config = dict(
    norm_place='out',
    rope_fraction=1.0,
    qk_norm=True,
    attn_scale=0.177,
    tie_embeddings=False,
    init_std_qkv=0.0467,
    init_std_o=0.058,
    init_std_up=0.0668,
    final_lr_fraction=0.05,
    seq_len=512,
    train_tokens=356700000,
)
Each number is 200 + 30 x the weight over its row's rms, rounded and kept within 0 to 999. Layers, rows and columns count from 0. The size before them is the row's rms in percent of the matrix's.

# down: layer 8 MLP down (transposed), 1024x192, rms 0.0668, rows 617-640, columns 96-191
# gate: layer 8 MLP gate, 1024x192, rms 0.065, rows 618-641, columns 96-191
# up: layer 8 MLP up, 1024x192, rms 0.0686, rows 618-641, columns 96-191
down617,100,218,178,211,215,176,199,232,239,206,216,222,199,175,211,170,205,249,170,191,233,169,175,152,272,190,185,185,248,193,199,190,203,179,251,240,156,213,238,130,247,184,202,229,209,206,240,228,207,233,177,214,235,240,183,280,133,220,240,242,248,131,236,211,208,124,178,199,182,175,211,198,141,196,218,223,237,146,192,197,194,201,230,151,210,216,206,203,230,208,147,112,215,223,173,236,206
gate618,100,214,215,161,200,216,205,229,205,198,222,240,153,171,217,209,177,140,262,197,245,204,202,188,158,179,252,143,233,214,183,169,204,176,250,205,208,133,199,208,167,201,204,216,215,205,209,226,214,174,160,200,235,245,205,235,153,237,167,207,217,160,166,167,168,200,203,225,242,236,169,200,206,188,245,175,229,163,269,210,211,220,173,221,190,192,239,267,277,166,160,206,215,224,197,211,170
up618,106,166,205,176,177,146,240,190,210,235,177,174,205,222,181,175,224,291,182,219,207,194,214,250,172,202,219,228,198,162,244,162,190,154,229,240,213,192,257,200,196,209,229,241,200,212,203,179,254,173,164,207,134,215,186,145,152,184,215,271,240,156,250,234,247,187,174,232,204,165,208,222,181,234,223,204,211,198,206,135,254,228,181,164,222,200,248,217,190,182,194,183,259,154,231,164,195
down618,099,221,135,213,220,222,190,171,213,203,229,199,212,180,182,252,279,230,187,260,204,187,233,197,218,205,202,197,207,254,215,232,225,228,191,232,236,244,199,226,207,273,202,204,206,187,208,179,237,199,198,264,142,204,234,196,185,220,202,231,206,219,236,246,188,202,219,208,220,202,165,254,233,253,208,145,155,162,173,187,220,162,198,229,238,188,180,202,227,211,200,218,185,200,195,184,198
gate619,094,155,174,193,120,99,220,194,224,234,260,154,231,223,207,199,150,207,250,228,205,169,206,182,219,221,213,215,150,228,166,210,176,201,213,191,227,203,203,196,221,182,162,204,189,222,217,199,190,178,210,193,166,194,217,198,178,232,204,223,246,203,202,178,165,224,235,155,203,186,173,215,199,181,228,217,239,157,206,187,263,193,256,235,191,196,210,153,257,172,217,133,200,156,179,187,240
up619,094,213,173,178,239,211,232,208,200,179,153,227,184,217,208,192,190,225,126,106,277,205,208,184,259,196,209,195,206,163,155,173,251,206,227,222,260,211,236,208,224,158,180,201,194,239,206,212,210,190,229,210,167,164,200,217,296,198,157,197,189,217,234,215,201,130,200,217,178,231,210,212,205,235,175,214,176,193,214,227,196,216,229,275,207,233,197,189,196,187,203,205,154,230,243,210,132
down619,105,211,181,178,271,235,164,270,224,170,234,204,205,201,151,204,182,209,175,152,151,166,188,197,207,230,194,194,227,171,183,194,274,236,248,185,185,220,191,220,165,216,206,215,210,189,149,184,203,174,193,175,182,225,205,195,149,170,208,188,243,218,183,158,203,178,171,225,208,169,246,223,247,155,204,243,207,243,236,196,181,162,209,180,177,180,156,267,199,209,172,251,200,214,156,246,229
gate620,095,199,216,207,162,193,188,171,152,172,181,169,160,202,251,194,147,207,155,192,229,222,259,177,181,179,216,190,176,206,253,178,239,236,224,125,209,198,169,189,266,158,234,172,214,232,173,189,219,226,184,199,201,212,209,225,212,191,241,166,171,163,187,171,176,200,269,184,200,204,213,214,236,240,178,208,190,232,243,242,165,193,249,212,195,202,183,229,170,174,155,186,218,135,183,193,195
up620,094,214,181,204,178,255,203,220,155,210,172,229,167,192,171,210,208,205,183,198,255,214,191,202,175,236,220,218,175,158,123,227,145,222,224,204,264,235,225,228,217,231,233,193,187,221,236,250,198,216,222,212,241,193,222,209,251,210,201,205,234,255,207,192,193,189,201,211,169,154,219,258,192,206,221,159,175,192,161,200,224,166,189,240,182,218,193,240,223,209,199,175,166,225,185,218,208
down620,097,236,177,203,221,183,178,217,232,235,203,160,195,230,220,230,180,169,218,209,203,200,141,186,234,203,237,195,195,223,222,203,173,164,103,259,204,145,222,149,177,213,196,185,227,178,185,223,156,224,198,158,170,220,201,158,169,216,201,227,205,193,233,191,206,228,185,165,166,193,122,188,199,194,199,226,209,185,246,162,241,197,199,215,131,250,167,163,230,217,179,209,176,214,173,230,240
gate621,116,224,232,173,245,250,206,206,232,205,209,263,162,174,214,238,212,199,226,225,215,191,234,271,227,189,213,219,184,200,209,180,196,198,217,168,152,218,156,216,203,208,222,262,202,202,147,193,196,219,198,161,240,241,186,179,199,162,159,148,216,188,201,235,196,161,227,192,175,183,191,167,210,159,206,205,183,155,137,235,187,236,205,213,164,156,265,162,196,173,228,200,202,204,178,183,197
up621,116,185,240,177,187,213,188,200,225,163,181,294,147,164,232,209,187,200,226,235,171,145,190,224,195,199,160,199,174,181,218,212,246,180,181,175,146,254,159,207,202,215,227,220,192,184,217,215,197,220,192,223,164,197,173,181,192,185,209,236,196,190,209,270,168,183,191,220,172,239,189,156,202,161,218,155,132,203,135,166,241,150,225,250,160,218,219,174,208,246,165,186,199,216,197,213,149
down621,117,194,205,212,150,188,189,197,224,232,185,258,178,207,259,226,156,182,206,214,187,118,229,187,179,194,189,173,270,172,186,236,217,181,230,190,160,179,170,178,170,210,230,244,213,204,192,189,178,232,201,110,208,201,188,200,158,198,201,232,208,151,187,233,169,217,207,224,216,195,207,228,182,158,223,223,164,210,199,248,201,168,197,198,217,191,247,235,272,211,237,164,243,229,213,198,181
gate622,105,175,179,225,175,207,228,161,199,152,221,148,213,182,168,182,241,214,145,267,141,156,169,224,200,231,176,206,202,196,199,191,204,255,225,142,206,211,225,236,216,197,231,185,215,209,192,180,201,126,176,194,155,231,208,178,223,232,187,193,223,219,269,235,229,264,181,174,145,208,188,228,249,193,146,161,213,185,160,204,219,178,225,168,168,172,179,191,205,227,194,214,194,194,194,177,223
up622,104,196,184,200,212,215,220,172,210,173,229,167,180,188,189,206,221,233,224,201,143,181,215,217,217,155,180,198,181,220,198,230,218,220,277,221,204,172,183,184,185,183,140,166,194,218,231,161,160,108,230,186,143,190,203,154,165,186,236,195,190,256,208,188,232,201,211,174,261,186,222,209,209,172,181,271,217,177,201,190,220,178,248,142,198,253,244,163,227,168,176,127,184,191,194,193,215
down622,105,193,192,236,194,183,208,165,206,194,195,226,236,200,158,169,198,239,230,177,201,173,237,262,182,193,211,220,193,234,176,249,171,198,220,265,169,191,176,217,245,211,201,238,217,221,232,194,231,217,204,188,176,258,170,211,205,160,191,140,234,190,215,215,217,208,228,174,203,255,103,178,175,144,253,207,186,219,235,214,209,199,236,204,247,199,189,136,202,193,231,241,225,197,206,209,214
gate623,099,170,166,205,167,211,205,210,264,170,198,189,196,221,159,211,239,150,203,249,265,178,180,171,184,180,255,211,136,191,240,216,136,147,172,215,201,270,183,230,198,218,192,191,212,227,183,151,190,220,196,219,223,193,207,215,208,239,157,240,212,213,213,201,217,250,204,235,276,166,152,254,188,236,193,200,204,217,181,213,195,221,204,234,202,160,199,223,178,201,199,207,190,175,159,179,216
up623,098,221,194,246,213,171,250,229,261,217,209,195,176,199,222,236,168,190,216,235,151,176,182,206,227,200,214,238,172,254,199,221,142,162,192,163,236,204,228,215,252,197,172,237,166,183,203,198,143,158,200,195,165,186,183,182,171,198,203,154,179,169,241,197,220,152,220,154,184,256,197,211,241,187,167,209,233,221,233,188,214,241,169,226,220,225,195,135,201,228,140,230,162,187,202,193,257
down623,102,181,212,241,233,198,212,167,220,241,170,229,219,197,169,219,221,201,228,212,198,195,150,188,214,145,256,185,190,239,209,178,178,254,176,212,187,172,247,175,179,204,207,194,173,213,216,179,208,260,190,227,181,248,205,172,205,183,221,202,248,230,135,199,225,122,227,264,199,230,227,186,202,324,202,234,248,207,178,201,171,171,164,211,200,199,209,244,223,181,138,221,242,195,218,179,209
gate624,106,183,233,146,207,274,218,176,164,171,159,212,145,234,196,236,162,225,207,205,224,170,201,211,179,173,224,205,179,183,213,238,166,198,205,207,243,118,208,242,176,179,225,190,220,199,227,223,201,169,188,242,141,203,208,191,139,216,133,189,226,205,168,203,208,135,254,209,204,253,174,212,241,178,256,233,233,232,211,223,242,218,176,167,231,205,211,242,197,176,233,196,187,193,189,223,167
up624,101,203,179,131,158,213,203,212,204,180,256,186,194,143,154,163,246,156,215,194,150,210,231,188,199,166,212,190,222,184,147,174,199,217,168,245,203,193,212,176,216,154,163,169,166,177,146,209,191,238,208,140,200,153,204,200,152,118,173,203,256,208,221,199,178,193,237,228,255,181,212,198,161,195,193,235,195,177,192,228,191,227,234,197,150,173,179,179,168,168,211,248,181,174,210,188,241
down624,110,178,190,206,204,213,204,228,186,171,214,169,240,204,213,147,191,220,206,227,203,178,131,210,265,217,173,168,218,209,210,164,244,130,171,143,149,209,186,178,248,186,156,191,184,177,132,215,210,183,167,191,292,109,205,229,176,162,218,211,200,209,250,198,207,246,197,215,201,177,205,222,267,225,225,204,182,199,193,205,140,225,175,201,189,233,201,192,218,143,158,176,217,207,205,201,164
gate625,098,195,201,232,203,176,206,185,209,171,170,154,206,173,183,265,181,217,191,225,183,183,178,128,221,154,281,197,171,201,151,225,243,232,246,240,187,162,222,202,203,190,217,182,191,179,160,186,149,197,192,214,247,131,229,173,191,213,231,100,150,189,136,207,224,183,195,232,240,177,206,207,254,202,182,244,195,162,247,202,202,154,205,175,211,134,174,159,191,224,189,214,165,206,181,205,213
up625,097,176,199,228,157,220,203,157,208,116,195,205,181,219,185,187,196,250,143,158,250,186,212,183,166,229,227,259,229,247,179,216,206,203,232,212,146,197,201,221,200,186,191,225,155,206,194,183,237,231,221,239,194,208,222,216,136,257,229,192,228,200,184,204,157,254,202,178,246,164,156,218,255,197,226,260,218,146,252,117,176,212,229,229,216,177,195,156,184,191,174,252,150,202,218,232,175
down625,095,219,194,179,156,183,179,188,134,196,180,236,144,177,250,186,185,179,197,206,166,177,212,231,192,161,232,225,239,200,192,215,267,253,211,187,240,197,209,230,166,178,195,181,215,231,216,183,241,184,213,187,167,229,202,211,215,127,191,240,202,221,170,208,176,210,187,209,245,172,208,182,155,187,194,217,153,196,189,215,169,259,217,218,206,196,230,239,236,213,179,238,191,143,167,181,197
gate626,110,207,222,218,236,223,120,204,150,194,185,180,194,217,233,123,215,173,125,147,247,156,200,147,244,206,175,181,209,245,228,175,221,211,175,202,186,204,217,155,203,209,159,206,110,161,216,198,209,184,256,212,202,184,186,207,177,172,187,181,89,170,187,189,205,210,210,189,174,222,227,232,227,208,215,192,177,192,268,208,196,150,202,222,198,205,217,219,219,216,217,214,189,180,227,165,193
up626,103,229,207,230,183,145,182,188,235,155,216,144,205,203,202,159,294,181,192,198,208,236,233,182,143,216,208,203,189,239,230,220,186,196,209,222,234,208,228,180,247,173,165,199,185,206,139,219,205,178,234,196,222,198,180,189,250,180,169,241,195,247,198,243,171,153,233,204,195,190,237,173,215,169,185,248,179,233,245,211,193,194,203,216,184,227,254,165,198,184,214,148,146,236,207,185,230
down626,105,146,192,176,183,199,233,202,168,236,193,170,203,202,181,223,207,117,196,184,197,182,171,187,206,201,207,158,193,123,197,199,247,246,261,230,192,209,253,136,175,204,195,187,225,181,179,236,265,166,210,170,181,198,220,223,165,187,180,207,184,253,228,181,263,214,229,214,216,170,184,265,192,198,198,170,210,158,178,265,165,174,184,266,231,214,197,209,186,168,283,161,164,207,176,244,184
gate627,098,239,193,202,170,179,157,246,221,247,192,200,155,171,193,165,177,229,211,164,232,222,254,178,177,221,190,187,256,165,160,230,248,147,230,163,217,210,237,267,245,182,193,249,223,159,238,250,196,195,209,229,232,191,235,177,178,226,140,225,210,176,198,176,215,196,226,142,203,221,170,192,208,193,240,189,195,181,234,197,197,242,193,183,236,193,173,173,216,189,179,196,173,230,140,199,217
up627,097,179,205,204,196,192,210,237,202,195,192,267,227,210,144,182,235,205,206,198,247,213,236,223,188,179,192,184,173,190,196,219,258,170,220,187,233,233,206,201,175,206,244,193,204,169,194,218,255,197,181,155,242,201,164,188,250,178,117,262,194,177,197,235,201,213,212,209,219,248,177,224,194,204,260,185,233,169,169,209,245,218,188,180,180,161,209,260,242,160,194,189,132,181,206,168,210
down627,104,228,194,139,254,172,249,234,199,193,194,187,207,178,189,233,180,216,227,221,211,160,161,192,204,206,214,209,139,260,181,205,219,251,206,191,140,230,218,188,218,213,187,199,169,194,170,172,179,191,226,234,244,182,209,190,186,196,175,167,205,241,179,190,193,206,173,233,244,185,253,187,228,200,227,189,208,251,203,222,257,179,246,230,202,199,240,214,190,229,217,171,213,174,218,154,244
gate628,084,210,206,169,223,203,222,203,204,173,269,158,176,218,195,209,256,212,161,170,209,161,208,200,243,197,181,199,198,176,224,220,178,216,122,214,176,190,167,229,241,187,175,143,222,218,161,145,196,190,210,246,175,203,250,147,105,180,199,226,208,171,156,217,217,173,251,219,260,198,160,264,257,200,229,218,212,228,166,164,182,162,209,185,199,210,201,219,219,219,153,194,232,193,155,189,197
up628,095,219,207,242,192,174,198,180,232,195,173,200,195,279,203,226,164,199,211,185,205,168,217,223,164,207,208,171,175,196,204,245,199,263,194,222,230,160,216,228,138,209,178,246,188,197,208,170,218,221,184,200,203,161,184,208,255,191,228,197,239,163,222,185,144,259,180,224,140,168,216,228,186,174,172,233,262,228,229,180,189,232,153,204,135,181,217,192,208,229,189,202,180,200,157,217,254
down628,097,165,200,197,200,169,191,225,219,206,187,190,211,162,221,213,198,152,148,222,265,174,189,230,229,186,145,211,193,154,194,255,183,208,220,200,181,139,253,164,196,198,221,176,204,163,187,183,210,199,246,190,155,211,202,182,248,172,204,248,196,186,141,220,191,195,203,238,210,179,260,168,233,201,179,192,209,184,169,156,223,206,176,226,183,224,158,218,136,146,177,233,179,187,193,157,275
gate629,102,207,201,157,239,172,199,204,175,185,201,139,205,170,219,207,227,231,207,160,184,226,181,251,194,219,179,181,255,224,277,202,153,207,157,173,212,196,176,160,178,152,192,269,217,182,194,149,233,206,201,173,171,186,166,196,232,168,235,180,199,245,188,195,230,160,215,183,253,167,171,240,215,204,230,249,196,236,180,248,218,208,196,209,185,304,188,184,242,179,214,167,157,192,178,178,200
up629,108,174,234,168,182,177,203,215,201,196,203,250,207,168,185,198,213,206,190,216,203,139,207,224,143,206,185,199,240,188,175,222,184,137,244,178,242,212,222,185,223,153,251,173,200,251,219,264,116,190,148,205,230,202,267,233,163,170,180,195,180,165,213,191,164,230,151,271,228,186,245,226,207,180,186,191,174,210,220,222,227,230,191,243,185,212,211,171,193,216,177,183,222,179,224,217,230
down629,114,204,210,209,220,223,186,191,256,167,192,256,202,223,181,218,155,330,189,188,209,206,127,215,231,198,212,228,200,181,224,208,173,231,230,194,210,174,233,176,229,197,193,206,192,193,233,249,176,198,211,244,214,173,198,219,212,242,203,211,231,221,157,210,206,256,230,218,198,253,171,191,172,231,188,229,184,176,181,199,208,218,240,220,212,194,242,189,198,149,207,228,234,221,221,148,144
gate630,084,210,154,140,152,162,177,179,235,225,207,204,217,171,236,204,229,172,157,211,210,189,247,164,251,213,173,184,186,150,191,224,196,196,225,216,183,170,160,201,180,188,152,182,235,194,183,210,196,183,246,168,205,168,259,199,201,237,211,228,231,166,194,215,226,204,139,227,200,204,194,210,255,153,155,236,233,199,230,184,234,208,207,179,191,163,201,192,192,208,225,265,209,158,176,188,234
up630,080,248,199,152,141,188,188,184,245,214,216,190,213,177,201,194,187,193,239,173,177,161,224,154,221,240,218,190,224,215,220,201,215,187,199,215,213,184,187,216,154,173,146,194,239,193,231,168,174,180,223,129,207,194,252,216,166,237,179,165,194,174,197,244,225,217,162,169,245,209,162,183,221,164,143,235,229,203,212,190,251,190,231,157,191,160,187,184,195,206,153,231,233,153,155,213,219
down630,078,208,224,214,201,113,207,212,116,232,183,223,192,245,196,221,249,186,211,183,149,179,200,217,189,230,223,157,213,210,191,199,200,159,185,194,225,207,228,237,197,246,209,202,153,180,169,181,199,199,130,262,182,197,131,187,204,248,212,143,196,215,207,180,226,176,181,235,205,189,170,181,244,231,246,197,168,188,241,211,158,162,237,191,184,206,197,188,167,169,217,168,147,251,216,191,204
gate631,099,182,199,230,178,231,149,232,191,184,206,153,252,212,249,192,211,218,170,254,246,149,262,167,235,177,157,211,194,209,169,231,168,230,181,159,190,220,204,193,172,190,182,132,250,207,176,196,214,223,192,170,203,202,166,210,199,180,177,139,204,217,191,198,277,226,192,256,191,163,235,204,212,172,178,242,201,228,207,221,172,189,230,184,260,248,198,209,188,200,218,186,292,199,201,188,201
up631,096,177,176,181,259,253,228,209,197,252,179,234,226,201,215,197,200,207,166,176,206,183,223,155,180,211,173,191,190,236,178,252,185,157,188,215,229,195,176,166,201,254,237,193,244,189,157,210,242,197,261,210,215,232,144,200,211,182,222,174,204,166,202,217,230,236,191,252,211,179,242,165,183,224,227,216,253,179,217,201,189,171,227,214,197,150,180,225,168,237,241,203,208,182,239,213,177
down631,099,155,168,197,214,183,204,167,174,169,182,219,273,212,222,174,211,196,187,135,194,186,211,172,247,226,171,145,187,142,170,241,221,215,243,220,226,209,231,191,258,192,164,206,215,232,253,211,190,179,184,173,221,172,239,232,200,258,164,200,169,247,231,169,213,253,198,227,197,165,189,202,241,192,212,234,181,192,207,191,188,167,207,233,170,198,180,246,221,199,246,219,192,213,199,244,137
gate632,094,189,195,252,203,211,212,153,244,177,216,170,171,157,160,216,170,257,176,198,177,219,162,204,238,219,224,182,211,174,215,163,194,216,216,249,154,230,237,135,142,168,190,192,170,204,175,185,198,192,192,223,200,266,218,143,198,229,182,198,229,181,163,176,202,219,203,168,233,165,193,210,245,228,186,199,279,195,215,207,189,180,211,215,172,177,210,160,222,214,208,235,122,209,210,193,200
up632,098,195,180,196,200,196,188,212,205,140,157,195,191,118,181,209,272,151,182,217,168,214,193,204,221,167,218,170,169,172,206,225,233,225,212,251,154,235,204,214,162,182,249,199,178,198,196,194,195,202,135,190,174,185,225,180,241,231,190,247,245,211,160,218,226,176,214,222,235,186,185,199,212,204,146,203,135,182,230,213,192,160,197,220,180,227,203,209,230,204,236,204,228,184,222,215,192
down632,096,177,189,168,154,231,181,171,199,255,177,222,166,155,208,241,226,208,190,132,189,214,189,140,192,224,218,195,139,198,185,228,185,201,203,257,175,206,249,191,169,207,207,187,193,194,207,189,167,165,210,230,206,215,179,241,189,177,232,219,221,208,138,255,155,166,159,165,208,166,225,237,217,186,166,219,198,145,266,188,186,164,219,196,182,231,162,209,245,229,153,166,167,140,194,195,180
gate633,095,184,154,166,173,212,160,184,243,203,172,206,184,170,165,190,162,161,196,204,188,230,195,119,199,248,181,207,234,244,203,179,241,219,218,211,119,158,145,253,195,205,190,209,263,170,184,243,180,172,192,204,219,245,245,218,218,164,219,202,172,192,166,170,219,237,220,194,209,178,230,206,192,206,239,161,188,209,178,196,171,148,179,145,212,204,163,207,137,218,187,152,169,190,185,206,133
up633,099,188,162,217,227,178,226,160,191,175,193,141,186,207,190,224,222,215,162,197,205,227,209,251,228,96,182,187,149,202,169,123,184,181,212,194,140,196,192,189,233,190,174,159,163,218,267,194,266,215,181,215,227,193,153,141,190,195,214,225,251,189,206,165,151,196,182,188,179,166,215,241,208,183,214,219,222,227,208,168,238,203,200,222,222,222,179,210,259,202,201,203,258,201,185,201,191
down633,101,191,225,239,188,229,190,194,194,227,202,162,248,191,200,194,196,204,237,200,173,148,227,195,191,248,164,193,220,159,229,258,186,206,180,164,222,173,219,196,234,216,183,152,187,226,192,198,194,205,217,210,191,217,173,229,182,188,166,284,250,193,118,207,257,213,173,225,241,196,220,208,211,221,160,200,189,169,163,249,210,186,244,202,200,190,199,246,219,187,208,220,184,220,208,227,188
gate634,092,204,167,162,193,175,211,176,228,154,178,213,173,161,206,210,203,222,212,261,212,184,158,240,188,194,179,169,186,152,216,172,213,187,166,195,215,213,195,178,216,179,211,141,216,164,225,213,189,211,202,179,163,145,215,143,204,215,186,219,159,233,188,179,194,206,235,156,216,183,227,222,177,227,178,222,192,177,257,204,235,185,183,184,183,205,220,166,228,204,195,228,195,184,162,231,166
up634,092,224,159,138,192,244,154,168,212,192,211,175,246,179,172,176,238,202,267,212,147,250,259,190,177,165,179,217,208,163,253,219,248,177,236,209,242,191,199,172,203,193,162,169,211,268,192,199,204,235,198,166,221,186,222,145,172,180,246,143,175,181,159,213,183,255,200,217,149,191,218,230,242,200,179,148,207,197,222,231,148,240,177,205,171,143,178,182,212,141,201,152,208,205,206,188,251
down634,093,212,229,214,223,162,231,168,220,250,244,194,178,266,228,183,200,258,183,172,212,191,203,184,185,195,201,219,184,197,207,201,206,259,193,203,173,234,234,206,199,138,175,185,158,248,261,199,243,192,188,186,214,187,224,271,173,275,188,200,180,144,229,237,190,192,179,167,139,230,196,149,190,186,214,234,179,199,202,197,197,232,183,202,194,259,183,225,206,190,180,161,194,188,246,213,247
gate635,107,232,172,225,217,171,212,204,219,182,201,202,169,226,262,270,258,191,217,202,211,148,258,189,202,168,220,173,199,182,234,194,173,210,190,173,197,186,197,180,179,219,223,200,179,215,263,174,232,227,233,214,195,196,180,187,199,229,174,120,180,202,203,143,196,190,189,172,202,210,174,206,191,182,186,196,212,216,230,198,215,229,154,188,236,123,216,198,180,284,185,168,276,138,251,186,212
up635,100,200,225,266,184,233,205,244,202,198,182,180,194,217,187,172,178,137,176,203,163,206,205,150,200,230,199,253,196,204,178,203,219,186,201,250,179,141,172,191,198,104,235,191,241,174,253,283,205,225,240,171,229,190,190,230,198,174,215,225,203,184,211,212,212,207,213,234,173,188,180,163,218,242,194,214,211,215,185,211,224,194,178,219,206,130,155,183,216,174,190,173,227,175,185,207,223
down635,103,212,174,188,220,207,168,232,179,195,216,239,157,215,172,226,247,140,169,216,176,187,223,164,149,204,163,148,207,221,206,217,250,216,233,204,225,238,150,171,144,241,222,214,180,213,214,200,217,270,185,239,236,187,245,175,249,171,192,203,202,234,221,183,151,206,253,257,203,219,155,200,215,166,177,191,144,178,217,189,199,196,166,269,247,195,217,203,152,215,208,162,213,213,237,240,201
gate636,104,171,247,207,230,204,181,182,179,136,203,225,202,139,177,167,228,198,235,175,197,189,189,215,205,186,169,179,195,238,218,192,243,213,207,249,165,188,230,203,204,194,227,288,154,181,227,245,245,138,197,211,269,162,209,163,187,146,220,189,186,207,167,190,196,251,234,179,138,271,213,163,201,134,232,229,212,174,199,187,179,216,239,193,202,182,164,162,211,192,222,231,174,216,192,218,262
up636,096,242,223,204,257,236,179,213,151,237,148,208,200,272,141,198,229,168,234,202,240,191,218,166,193,179,208,182,204,230,211,151,197,177,174,179,222,188,199,195,245,174,215,205,231,179,211,252,172,253,191,260,195,197,161,203,204,246,234,178,215,232,256,177,207,204,155,208,197,235,202,271,186,201,251,202,202,209,243,221,244,190,164,148,155,173,238,217,238,176,201,176,245,251,226,140,206
down636,099,192,244,212,248,233,165,127,245,181,175,213,233,159,174,196,250,238,147,186,177,123,185,186,269,215,194,140,215,153,179,235,186,176,195,197,193,250,229,239,172,228,213,191,191,164,191,230,162,250,203,260,162,191,184,252,148,189,222,198,202,174,195,201,210,163,153,194,183,225,199,187,156,144,160,194,185,181,207,204,236,168,228,219,192,210,182,182,172,184,181,240,155,195,191,146,157
gate637,101,252,201,196,227,206,210,234,145,214,194,256,161,208,181,242,179,211,195,215,160,234,171,216,238,241,146,189,236,216,143,175,204,209,201,216,218,158,170,215,223,183,132,175,191,190,181,158,185,230,221,199,170,207,143,218,136,248,205,215,130,223,181,215,240,218,210,216,240,205,197,189,189,143,182,201,198,215,220,179,207,248,214,267,201,226,194,215,241,217,200,206,220,228,207,198,215
up637,102,214,202,198,153,202,191,180,168,227,194,235,225,167,200,192,182,246,170,224,189,214,193,219,220,229,206,204,149,134,184,173,239,185,213,196,224,206,171,204,206,191,239,193,189,207,154,186,205,210,241,201,178,193,183,226,172,224,212,179,105,251,238,177,242,159,181,227,184,211,206,189,222,165,148,175,242,236,221,150,238,189,203,204,159,204,132,140,231,288,212,136,177,219,200,148,183
down637,097,157,220,165,217,212,172,176,158,178,257,182,202,145,204,208,214,246,241,192,202,167,211,163,237,203,171,227,233,201,253,232,190,184,197,206,205,226,219,234,266,286,212,211,183,243,207,191,186,174,205,272,211,224,220,210,205,184,191,217,159,143,210,222,144,194,253,182,185,195,234,188,146,200,254,195,165,207,177,218,112,249,188,160,217,152,224,222,239,187,146,235,163,206,218,197,245
gate638,101,251,184,233,233,195,230,173,230,166,189,224,189,187,171,194,195,176,210,148,157,171,184,188,209,257,275,191,220,219,217,169,197,220,212,183,214,239,222,209,232,178,277,184,213,193,173,248,196,197,200,251,232,192,221,212,200,203,218,189,169,203,143,231,173,158,164,225,222,234,209,161,200,131,194,227,195,222,228,177,189,213,152,217,188,222,231,204,197,169,188,291,199,161,173,229,199
up638,100,246,200,245,196,178,228,125,185,155,168,242,213,166,214,189,135,237,191,229,173,158,181,161,233,186,185,188,210,234,181,260,230,222,188,238,190,186,223,227,187,207,196,229,189,217,203,237,227,196,222,248,154,156,206,173,210,149,191,198,170,194,222,268,188,231,234,170,185,238,220,166,232,176,162,192,209,179,234,234,236,159,211,141,220,219,193,209,195,186,196,206,217,131,208,214,177
down638,097,191,196,208,218,227,250,191,115,201,184,224,190,250,210,227,205,182,212,195,240,216,182,210,229,224,209,212,233,206,177,186,201,195,170,199,151,244,210,211,161,222,139,226,261,173,274,191,222,190,190,172,126,222,190,242,195,215,240,227,190,214,187,199,162,169,194,155,243,222,195,222,195,247,216,216,239,136,233,216,253,216,180,240,203,258,169,188,193,239,231,165,171,160,204,187,246
gate639,098,184,235,205,189,263,212,234,182,242,219,211,168,204,172,223,192,169,185,216,167,210,149,181,106,190,199,196,188,206,179,176,195,212,259,230,193,203,213,193,174,168,169,193,193,185,160,156,199,242,167,187,138,215,234,238,214,196,244,166,200,197,159,204,222,268,141,164,185,214,205,174,212,238,246,224,212,195,235,223,160,205,171,209,171,214,157,202,161,208,219,221,167,194,177,211,192
up639,104,137,253,234,242,158,179,171,213,179,174,147,216,211,255,190,200,200,193,160,210,199,222,191,214,174,198,182,190,217,200,181,189,237,177,156,210,229,214,238,155,182,177,167,258,230,239,225,196,138,252,249,213,235,170,205,169,180,225,191,218,220,166,222,205,219,195,177,182,196,154,240,192,209,246,161,217,221,163,151,158,238,179,160,222,178,187,251,197,171,190,182,160,208,234,181,199
down639,102,199,167,209,206,191,212,224,228,215,176,213,214,167,216,152,164,172,173,190,172,224,186,244,248,147,156,117,226,209,149,187,150,232,200,192,190,192,210,225,213,176,215,219,148,135,183,193,213,213,188,229,161,205,235,203,291,208,168,190,219,233,195,170,241,226,188,231,191,175,163,178,259,234,208,207,212,181,206,150,170,174,184,136,166,216,181,180,135,220,240,171,219,188,188,202,184
gate640,100,176,189,254,246,181,140,177,209,212,220,240,237,211,209,194,170,209,138,170,211,180,228,197,167,208,182,234,244,204,192,147,157,205,215,183,156,218,161,165,263,206,187,225,172,244,175,211,242,194,176,203,227,215,242,189,239,189,215,194,134,203,183,212,218,174,207,219,202,256,233,209,201,190,178,222,221,210,210,160,226,150,162,161,242,195,173,175,204,176,239,179,166,188,205,233,187
up640,101,222,132,179,168,218,262,219,186,193,172,262,158,166,209,176,175,183,197,212,178,242,239,246,165,167,222,178,164,187,205,229,195,188,233,214,148,166,166,201,194,218,215,219,211,214,211,208,219,173,191,112,210,261,167,241,249,222,186,228,270,171,191,215,218,202,270,184,182,159,123,204,171,178,235,228,242,204,182,228,198,209,176,259,204,187,183,187,205,193,193,207,165,222,225,177,210
down640,100,237,202,233,216,225,244,179,197,239,180,190,167,169,192,199,278,233,227,190,168,213,215,237,233,168,141,211,193,176,229,132,234,219,168,269,209,170,216,189,215,217,182,165,172,226,179,193,205,211,257,253,235,164,204,204,174,196,159,165,218,180,224,231,172,131,252,171,187,174,204,197,199,114,231,175,148,222,185,224,209,204,169,183,191,242,180,241,157,180,216,179,191,201,185,247,140
gate641,095,234,205,190,262,195,208,173,186,198,215,200,203,189,195,144,168,205,140,213,210,163,250,221,239,239,168,206,182,270,183,179,207,188,196,220,224,111,174,204,228,224,185,217,199,193,166,204,167,222,185,199,218,222,217,216,168,190,186,164,182,139,150,139,213,156,218,160,196,209,158,212,193,158,230,223,219,161,180,163,131,216,173,205,214,171,182,221,226,146,184,228,195,199,180,137,211
up641,089,181,177,244,218,200,201,164,150,211,191,152,235,248,237,162,213,218,248,166,271,250,213,228,126,188,245,191,189,210,193,170,203,187,186,225,192,218,207,230,153,242,195,297,198,154,217,138,183,233,122,165,197,216,193,208,244,211,175,198,234,224,191,209,184,215,215,214,174,177,177,200,234,203,151,202,201,185,193,211,164,186,204,220,208,194,153,165,231,207,156,223,234,206,234,213,195